From a checkpoint of a small transformer trained on Wikipedia: biases, 5660 steps.
Each number is 128 + 32 x the weight over its row's rms, rounded and kept within 0 to 255. Layers, rows and columns count from 0. The size above them is the row's rms in percent of the matrix's.

# layer 6 MLP down (transposed), 1024x512, rms 0.0251, rows 399-423, columns 192-255
size [104  92  92 106  99 100 102 103 101 106  91 106 110 127 106 102  88 116 103  98  98  92 112 100 106]
[[138 111 126 112 114 137 141 103 163 130 116 129 148 165 142 142 166 158 131  77  99  77  87 198 141 192  87 123  93 100 197  76  77 111  75 101 138 118 115 115 101 117 142 135 110 171  86 161 161 154 151 127 138 106 135 111  85 155  57  50 132 164 134 131]
 [135  90 110 143  77 148 181 136 119  67 177 112 118 121 106 105 129 132  87 104 135 122 157 129  55 111 101 122  77 102 159  81 142  88  75 104 147 100 114 146 152 135 156 120 157 133  92 131 135 146  87 175 129 170 135 113  83 168  84 125 184 156 147 103]
 [144 113  94  66 130  99 144 165  53 122 152 113 161 118 113 176 142 135 126 173 120 104 126 157 145 119  98 126 127 133 136 121 133 106 118 137 132 106 172 189 149 157 158 204 129 113 141 124 145  60 136 182  98 157 123 120 159 120 126 159 101 139 115  48]
 [214 148 124 116  66 115 131 170 133 139 145 164 116 127 125 150  74 116 144 171 105 138 114  70 110 182 101 119  96 151  66 170 143 148 113  88 137 138 128 113 112  98 195 118 125 143 118 148 152 113 127 124 106 188 145  72  91 153  61 157  93  84 132 150]
 [167 172 160 104  55 115 131 147 117 120 132 103 112  98 143 159 174 153 125 160 145 103 145 123 190 135 167 162 176 126 106 102 111 100  75 170 120 121 109 165 110  69 138 126 121  73 111  62  94 118 142 130 177 125 154 152 164 140 139 128 104 106 152 153]
 [155 116 179 130  97 178 145  90  65  61 151 150  82 139  65 112 128  94  93 133 186 104 125 115  74 141 151 125 141 152 134 114  92 188 111 170 135 150 159 121  85  89  75 149 125 169 122 116 159 113 163 158  98 195 104 110 133 148 135 110 191 180 136 138]
 [120 108 104 149 116 167 121 121  95 180 128 129 124 122  74 143 112 106  95 133 145 135 148 128 131 157 118 153 138 164 145  89 125  97 151 127  99 123 145 143 126 127 123 146 139  86 147 133 153 116 137 163 148 131 175 103 160 163  59  79 161 123 153 116]
 [100 160 144 131 121  91 130 146  95 141 138 155 159  96  65  78  72 130 134 157  95 183 121 144  89 165 105 144 118 176  93 117 171 151  89 113 132 120 110 140 101 128 152 144 115 112 108  55 172 204 143 165 130 106 175 183 108 172 164 130 148  94 142 150]
 [ 78 114 130  98 133 177 194 126 167 196 116 118 103  91  64 126 149 117 157  99 164 150 117 137 150 140 139 165 186 122 205 115 154 151  82 108 109 142  97 165 106 143 168  99 141 116  61 159 141 133 121 119 165 105 146 156  91  91 153  44 134  94 119 144]
 [122  65 102 158 156 153  82 133 117 128  93 141 158 159 117  71 106 134 108 147 110 103  96 125  83 136 117 146 160 106 114 111 131 110 127 108 102  79 187 149 123 135 131 144 129  78 127 160  83 188 134 141  87 126 126 130 172 106 106  91 112  78 149 142]
 [144 135 140  97 118 124 139 124 137 156 113 176 129 154 114 135 150 111 157 125  84 138 133 102  74  56  85  87 161 107 119 109 168 166 115 173 115 127 179  73  97  73 126 191  68 123 130  56 129  81 102 148 179 182  67  98 121  94 110 164  95 105  95  80]
 [155 159 172 143 147 120 166 105 191 119 111 108 151 109 133  95  91 159 133 109 155 121 120 162 152 161 137 157 147 161 120 100 130 178 118 149 123 196 155  76 153  69 104  91 207 175 138 136 176 164 180 217 108 149 106  72 147  87 133 105 106 154 162 124]
 [100 138 102 110 147 153 157 136 136  67 158  97 141 132 158 120  98 130 108 161  91 143 145 104 106  92  97 149 122 151 189 169  96 141 182 104 122  63 149  96 141 115 113  98  97 176  98 125 127 104 131 161 163 142 125 101 125 146  83 163 141 149 116 122]
 [120 135 124 144 158 151 129 121 120 152 134 136 231 109 149 110 132 153 163 128 142 149 116 125 116 131 142 173  88 126 114 143  99 106 134 165 101 122  99 127 162 128 132 104 130 127 109 151 152  88 145 179 114 148  88  85  87 140 134 122 151  84  99 153]
 [ 80  87  99 128 150 106 123 129  61 165 153 133 138 145 147 216 141  95 123 124  53  98 106  87 115  92  87 107 100 166  95 121 111 120 171  43 136 182 166 109 155 146 129 152 136 163 150 101  86 150 102 157 184 132 122 172 145 104 139 141  90 112 165 132]
 [139 164 126 156 135  99 121 177 156 106  67 145 124 130 111 124  67 142 104  71 241 126 158 179 130 168  97 106  90 145 162 155 168 117 104 174 133 115 137 141 166 110 146 116 125 146 120 167 103 178 168  99 159 108 111 150 117 137 115  74  66 159 180  96]
 [ 94 147 105 134 143  65 147  89 136 147 135 118 168 160 100 190 147 122 163 179 142 119 139 131 122 161 130 110 141 155  86 141 139  80 108 175 117 168 117 139 132 140 127 148  93 184  85  96 150 112 109 125 116  85 120  52  82 142 103 146 157 119  80  93]
 [121 165 147 139 128 121 160 181 179 154 151 145 116 133 126 164 143 137 183  87 110 133 201 146 131  90 127 153 109 160 115  96 153  99 140 127 133  82 144 123 166 142 113  74 107  98  85 138 108  90 125 117 120 126 106 110 164 152  63 117  92 148 170 182]
 [160 100 138 135  99 115 132 154 178 134  94 130 116 134  95 134 146  72 138 152 110  96  97 169 148 138 115  97 122 123 168  92 164 134 131 176 150 159 137 149 166 147 130 103 147 106 139 122 167 162 141 131 102  94 120 135 111  82  59  91  68 151 145  98]
 [138 109 137 174 127 138 186  32 120 132 100 142 125 132  90  61 120 135 173 190 124 100 110 138 149 183 167 105 134 123 178 103  92 155 107 154 121 128 213 108 108 109 100 118 107 123 156 155 118  76 159 130  86 183  87 184 116 108 130 148 154 141  98 158]
 [128  58 121 106  92 127 124 121 120 146 146 150 114 158 163 115 157 200  93 198  74 173 138 148 115  83 146 108 162 171  96 132 129  97 146 114 106 151 110  72 153  97 101 119  84 105 103 199 188 133 136 123  63 117 115 134 152 115 127 126  51  91  92 147]
 [127 139 133 128 124  85 155 138 120 138 183 200 107 176  92 168 151 119 122 201 141 180 133  83 112 160  87 126  90 160 135 132 178  59  66 116 146 105 128 113  84 165 143 110 155  88 179  99 154 114 110 174 131 152 133 118 191 126 151 112 152  76  62 115]
 [146 131  88 153 106 118 118 138 109 141 165 207 130 134 130 110 108 171 123 108 113 137 115 135  51  54 121  70 141 114 125 163 146  90 132  98 100 184 109 111 129 117  73  97 132 124 100 113 131 151 115  79  89 140  86  86 102 153 103 139 155 172 146 100]
 [101 134 121 183 190  89 131 119 111 147 155 124  99 175  97 130 193 155  99 100 151 169 169  93 135 128 117 162 113 169 135 151 186 145 141 135 140 175 104 117 123 165 137  93 150 103  66 160 133 159 103 154  58  77 115  71 112 223 165 106 161 134  61 198]
 [113 171 119  80 191  79  82 163 163 126 123 137  71 130 138 130  73 136 143  95  94 171 107 204 114  81 193 156 128 110 145 144 107 115  94 137 138 121 109 186 139 155  78 136 134 166 116 129 153 135 152  97 119 128 155 102 163 148 189  80  69 121 116 179]]
# layer 6 MLP up, 1024x512, rms 0.0268, rows 400-423, columns 192-255
size [ 96  94 106  94  98 103 100 100 104  94 103 103 117 103 100  94 130 105  99 100  95 110  98 104]
[[106  92  96 127 138 154 117 167  85 123 124 141 139 176 155  88  96 136 113 160 131 136 108 187  97 178 137  88 182 107  71  97  90 121 133 134 118 157  74 152 154  96 109  88 102 120 121 154 143  61 106 195 141 118 135 155  65 120 175  90 159 114 143 133]
 [126 164 117 172  95 103 145 148  77 106 112 127 115 118 174 125 156  91 110  93 164 134  74 173 146 105 113 181 158 113  75  97  63 129 127 131 120  64 116 128 123 133  68 117 150 173 122 137  97  64 111 191 116 117 138 138 116 181 180  84 136  90 166 139]
 [118 136 188 134  95  41 141 171 149 116  98 189 111  87  96 125 140  66 127 131 145  96 118 108 146 136 108 164 116 120 111 134  83 112 105 104 123  93  57 120 111 104 126 106 101 146 119 150 193 115 119 142 144 188 138 134  35 181  85 109 113 142  97 156]
 [102 108 145 130 156 113 126  94 106 108 135 171 177  92 154 160 105  91 115 134 116 151  87 115  43 169 168  68 142 181 160  99 125 123 100 119  80 128  92 126  96  61 114 171  77  92 191 167  97 105 127 125  92 100 158 145 133  42 122 110 155 151 104 140]
 [133 127 166 112 135  99 148 112 141 114  93 158  85 134  70 175 110 153 158 120 154 173 169 141 107 157 125 103 158 147 166 163 138 140 126 171 130 114 183 112 184 122 162 123 107 168 105  72 120 128  63 195 156  76 158 102  67 102 112 113  86  87 131  81]
 [166 129 125 118 126 172 107 127 147 158 110 115 143 110  89 132  91  77 101 152  89 115 142 161 122 185 161 118 141  83 154 151 159 117 160 174 140 108  60  98 138 159  89 129 125  99 129 116 132 135 110 230 148 150  95 139  81 134 157 106 151 169 104 147]
 [191 122 180 111 126  68  81 151 114 115  55 169 143 205 171 109 129  83 130  86 168 105 112 118 118 150 153 157 120 115 158 110  85 113 174  82 100 119 149 142  96 129 159 123 169 127 125 106  96 138 129  74 213 167 154 149 161  82 121 146  90 134  93  91]
 [ 67 157 142 133 103  97 131  96 109 207 137 150 206 139 108 145 117 113 133 171  44 107 132 165 150 110 206  98 116 119 136 125  84  70 176 111 124 148 171 116 176 117 101  82 135 140 149  93 121 124 130 110 106 181 101 130 123 150 127 144 135 150 140 135]
 [138 132 195 115 130 144 104 188  66 123 119 182 101 198 109 142 150 150 140 168 156 160  70 119 149 111 143 148 139  79 116 138 141 144 134 113 123 133 169 102 148 117 137 145 101 116 207 125 107 175 126  96 111  88 145 186 115 161 110 101 133  91 133 136]
 [127  79 140  97 146 204 123 141 159  95  81 113 167 179  93 131 124 122 141  37 156 125  76  95 170 157 163 111 114 102 156 148 120 194  94 171 119 108  65 141 162 165 150 125 113 150 153 119 103 144 113 115  71 117 100 125 170 177  97 196 181 174 160 206]
 [156  98 102 113 162 115 149 156 150  71 119 139 128 136 113 164 157 147 172 154 157 159 134  97 185 108 139 131 117 147 109 158 125 104  93 194  69  85 108 139 125 130 126 113 117 127 107 144 104 123 111 102 160 152 100 188 138 175  79 167 116  82 172 143]
 [168 124 120  70  83 152 112  98 127 148 160 145 154 105 159 130 127 148 106 144 148 149 107 101 156 110 131 139 115  66  82 155 101 194 101 124 103  95 123 120 112 164 118 148 190 126 192 125 152 159  83 170 107 152 181 158 100 153 155  79  97 120 111 162]
 [120  98 162 129  61 136 122  99  75  69  83 155 147 116 144 128 199 142 117 118 105 160 144 142 131 138 135 100  97 119  99  89 143 105 113 182 141 162 132  62 124 102 127  97  97 102 166 123 153 107 103 122 109 147  96 106  76 126 135 108 154 153 151 162]
 [149 139 118 116 181 138  96 180  98 105 115  64 119 165 100 144 110 100  78 100  91 170 128 129 114 154  94 127 101 122 132 115 141 151 122 125 105  79 103 128 143 131 122 182  98 157 119 157  85  98 142 171  92  97 137 118 100 130 141  57 161 127 129 151]
 [118 117 109  95 169 162  79 106 126  76 112  98 124 136 137 135 102 111  99 134 133 173 112 121  88 198 154 107 133 196  75 152 127 124 165 135 113 127 106 144  97 122  94 165 154 130 131 141 136  79 119  71 143 120 169 129 142  96 142  74 138  90 162 139]
 [140 105 159 108 152 102 130 138 116 114 120 165 135 120 137 127 118 179 140 117 165 118  74 109 118 146 157 134 132 145 142 141 126 121  89 108 113 168 152 108 125 128 116 158 107  89 237 114  93  81 117 126  91 103 169 154 164 150 121  84 131 111 125 104]
 [157 114 106 136 143 100 129 166 145 153  98 150 140  86  93 156 109 104 186 110 112 158 157 193 118 140 157 124 155 116 134 119 104  95 101  91 106  52  93 137 168 121  82 158 136 150 136 161  64 122 116 162 185 171 110 114  83 159 138  54  81 135 162 135]
 [179 132 144 125 111 143 101 143 131 124  96 151  93 170 105 196 163  80 129 143 107 114 143 133 163  93  51 147 126 138 121 119 139 111 144 134 150  68 133  81 182 125  68 129 156 164  88 113 118 109 135 137 138 150 134 136 143 153 153  73  53 181  44  48]
 [106  87 163 102  99 102 154 131 151  79 108  94 167 152 128 105 138 138 162 131  85 105  92 159 119 160 116 171 151 158 151  92 146 101 148 100 103  98 126 119 125 195 134 156 181 160 124 156 138 151 121 110 102 143 143 191 102 139 127 162 130 197 155 114]
 [171 110 229 112 100 198 116 157  98 191 145 167 159 149 103 140  70 115 147 133 132 167 167 157 132 146  61  81 119 170 108 171 178 144 104  81  79 163 131 125 126 192  93 149 117 100 135 135  74 125 110 111  95 158 182 132 122 136 117 122 109 130 124 110]
 [ 70 126 150 125 174 138 110 183 109  93 118  96 146 151  94 166 147 140 125 111 168 116 100  99 202 156 119 132 102  93 132  88 179 126  69 119  73 124 148  64 208 154 144  83 162 100 110 186  83 110 139 143 127 141 139 133 103  37 152  68 158 170  76 132]
 [177  96 132 159 124  59 120 149  94 131 101 125 108 111  79  94 106 116  86  93 109 166  73 128 179 160 114 109 133 110 117 106 102 143  91 192 121 119 174 109 107  49 165 105 137 176 104 160  99 116 136 129 148  99 146 142 140 119 111 113 116 186 129 132]
 [158 125 179 131 141 133 111 151 112 148 115 152 138 127 145 119 142 108 151 138 120 157 127 166 147 152 140 170 124  98 122 152 119 150 124  97 114 101  67 123 104  87 104 155 115 110 142  77 107 124  92 116 149 103 144 125 131  93 157  94 149  65 128 144]
 [ 87  71 111 136 223 120 158  61  89 116  98 106 169 101 150 130 105 121 124 131 104 195 162 153 127 129 173 150 185  88 166 127 106 127 155  71 106 116 141 157 140  72 146 136  87 186 124 147 115 115 140 178 163 178  90 118  83 109 134 128  93 117 170  91]]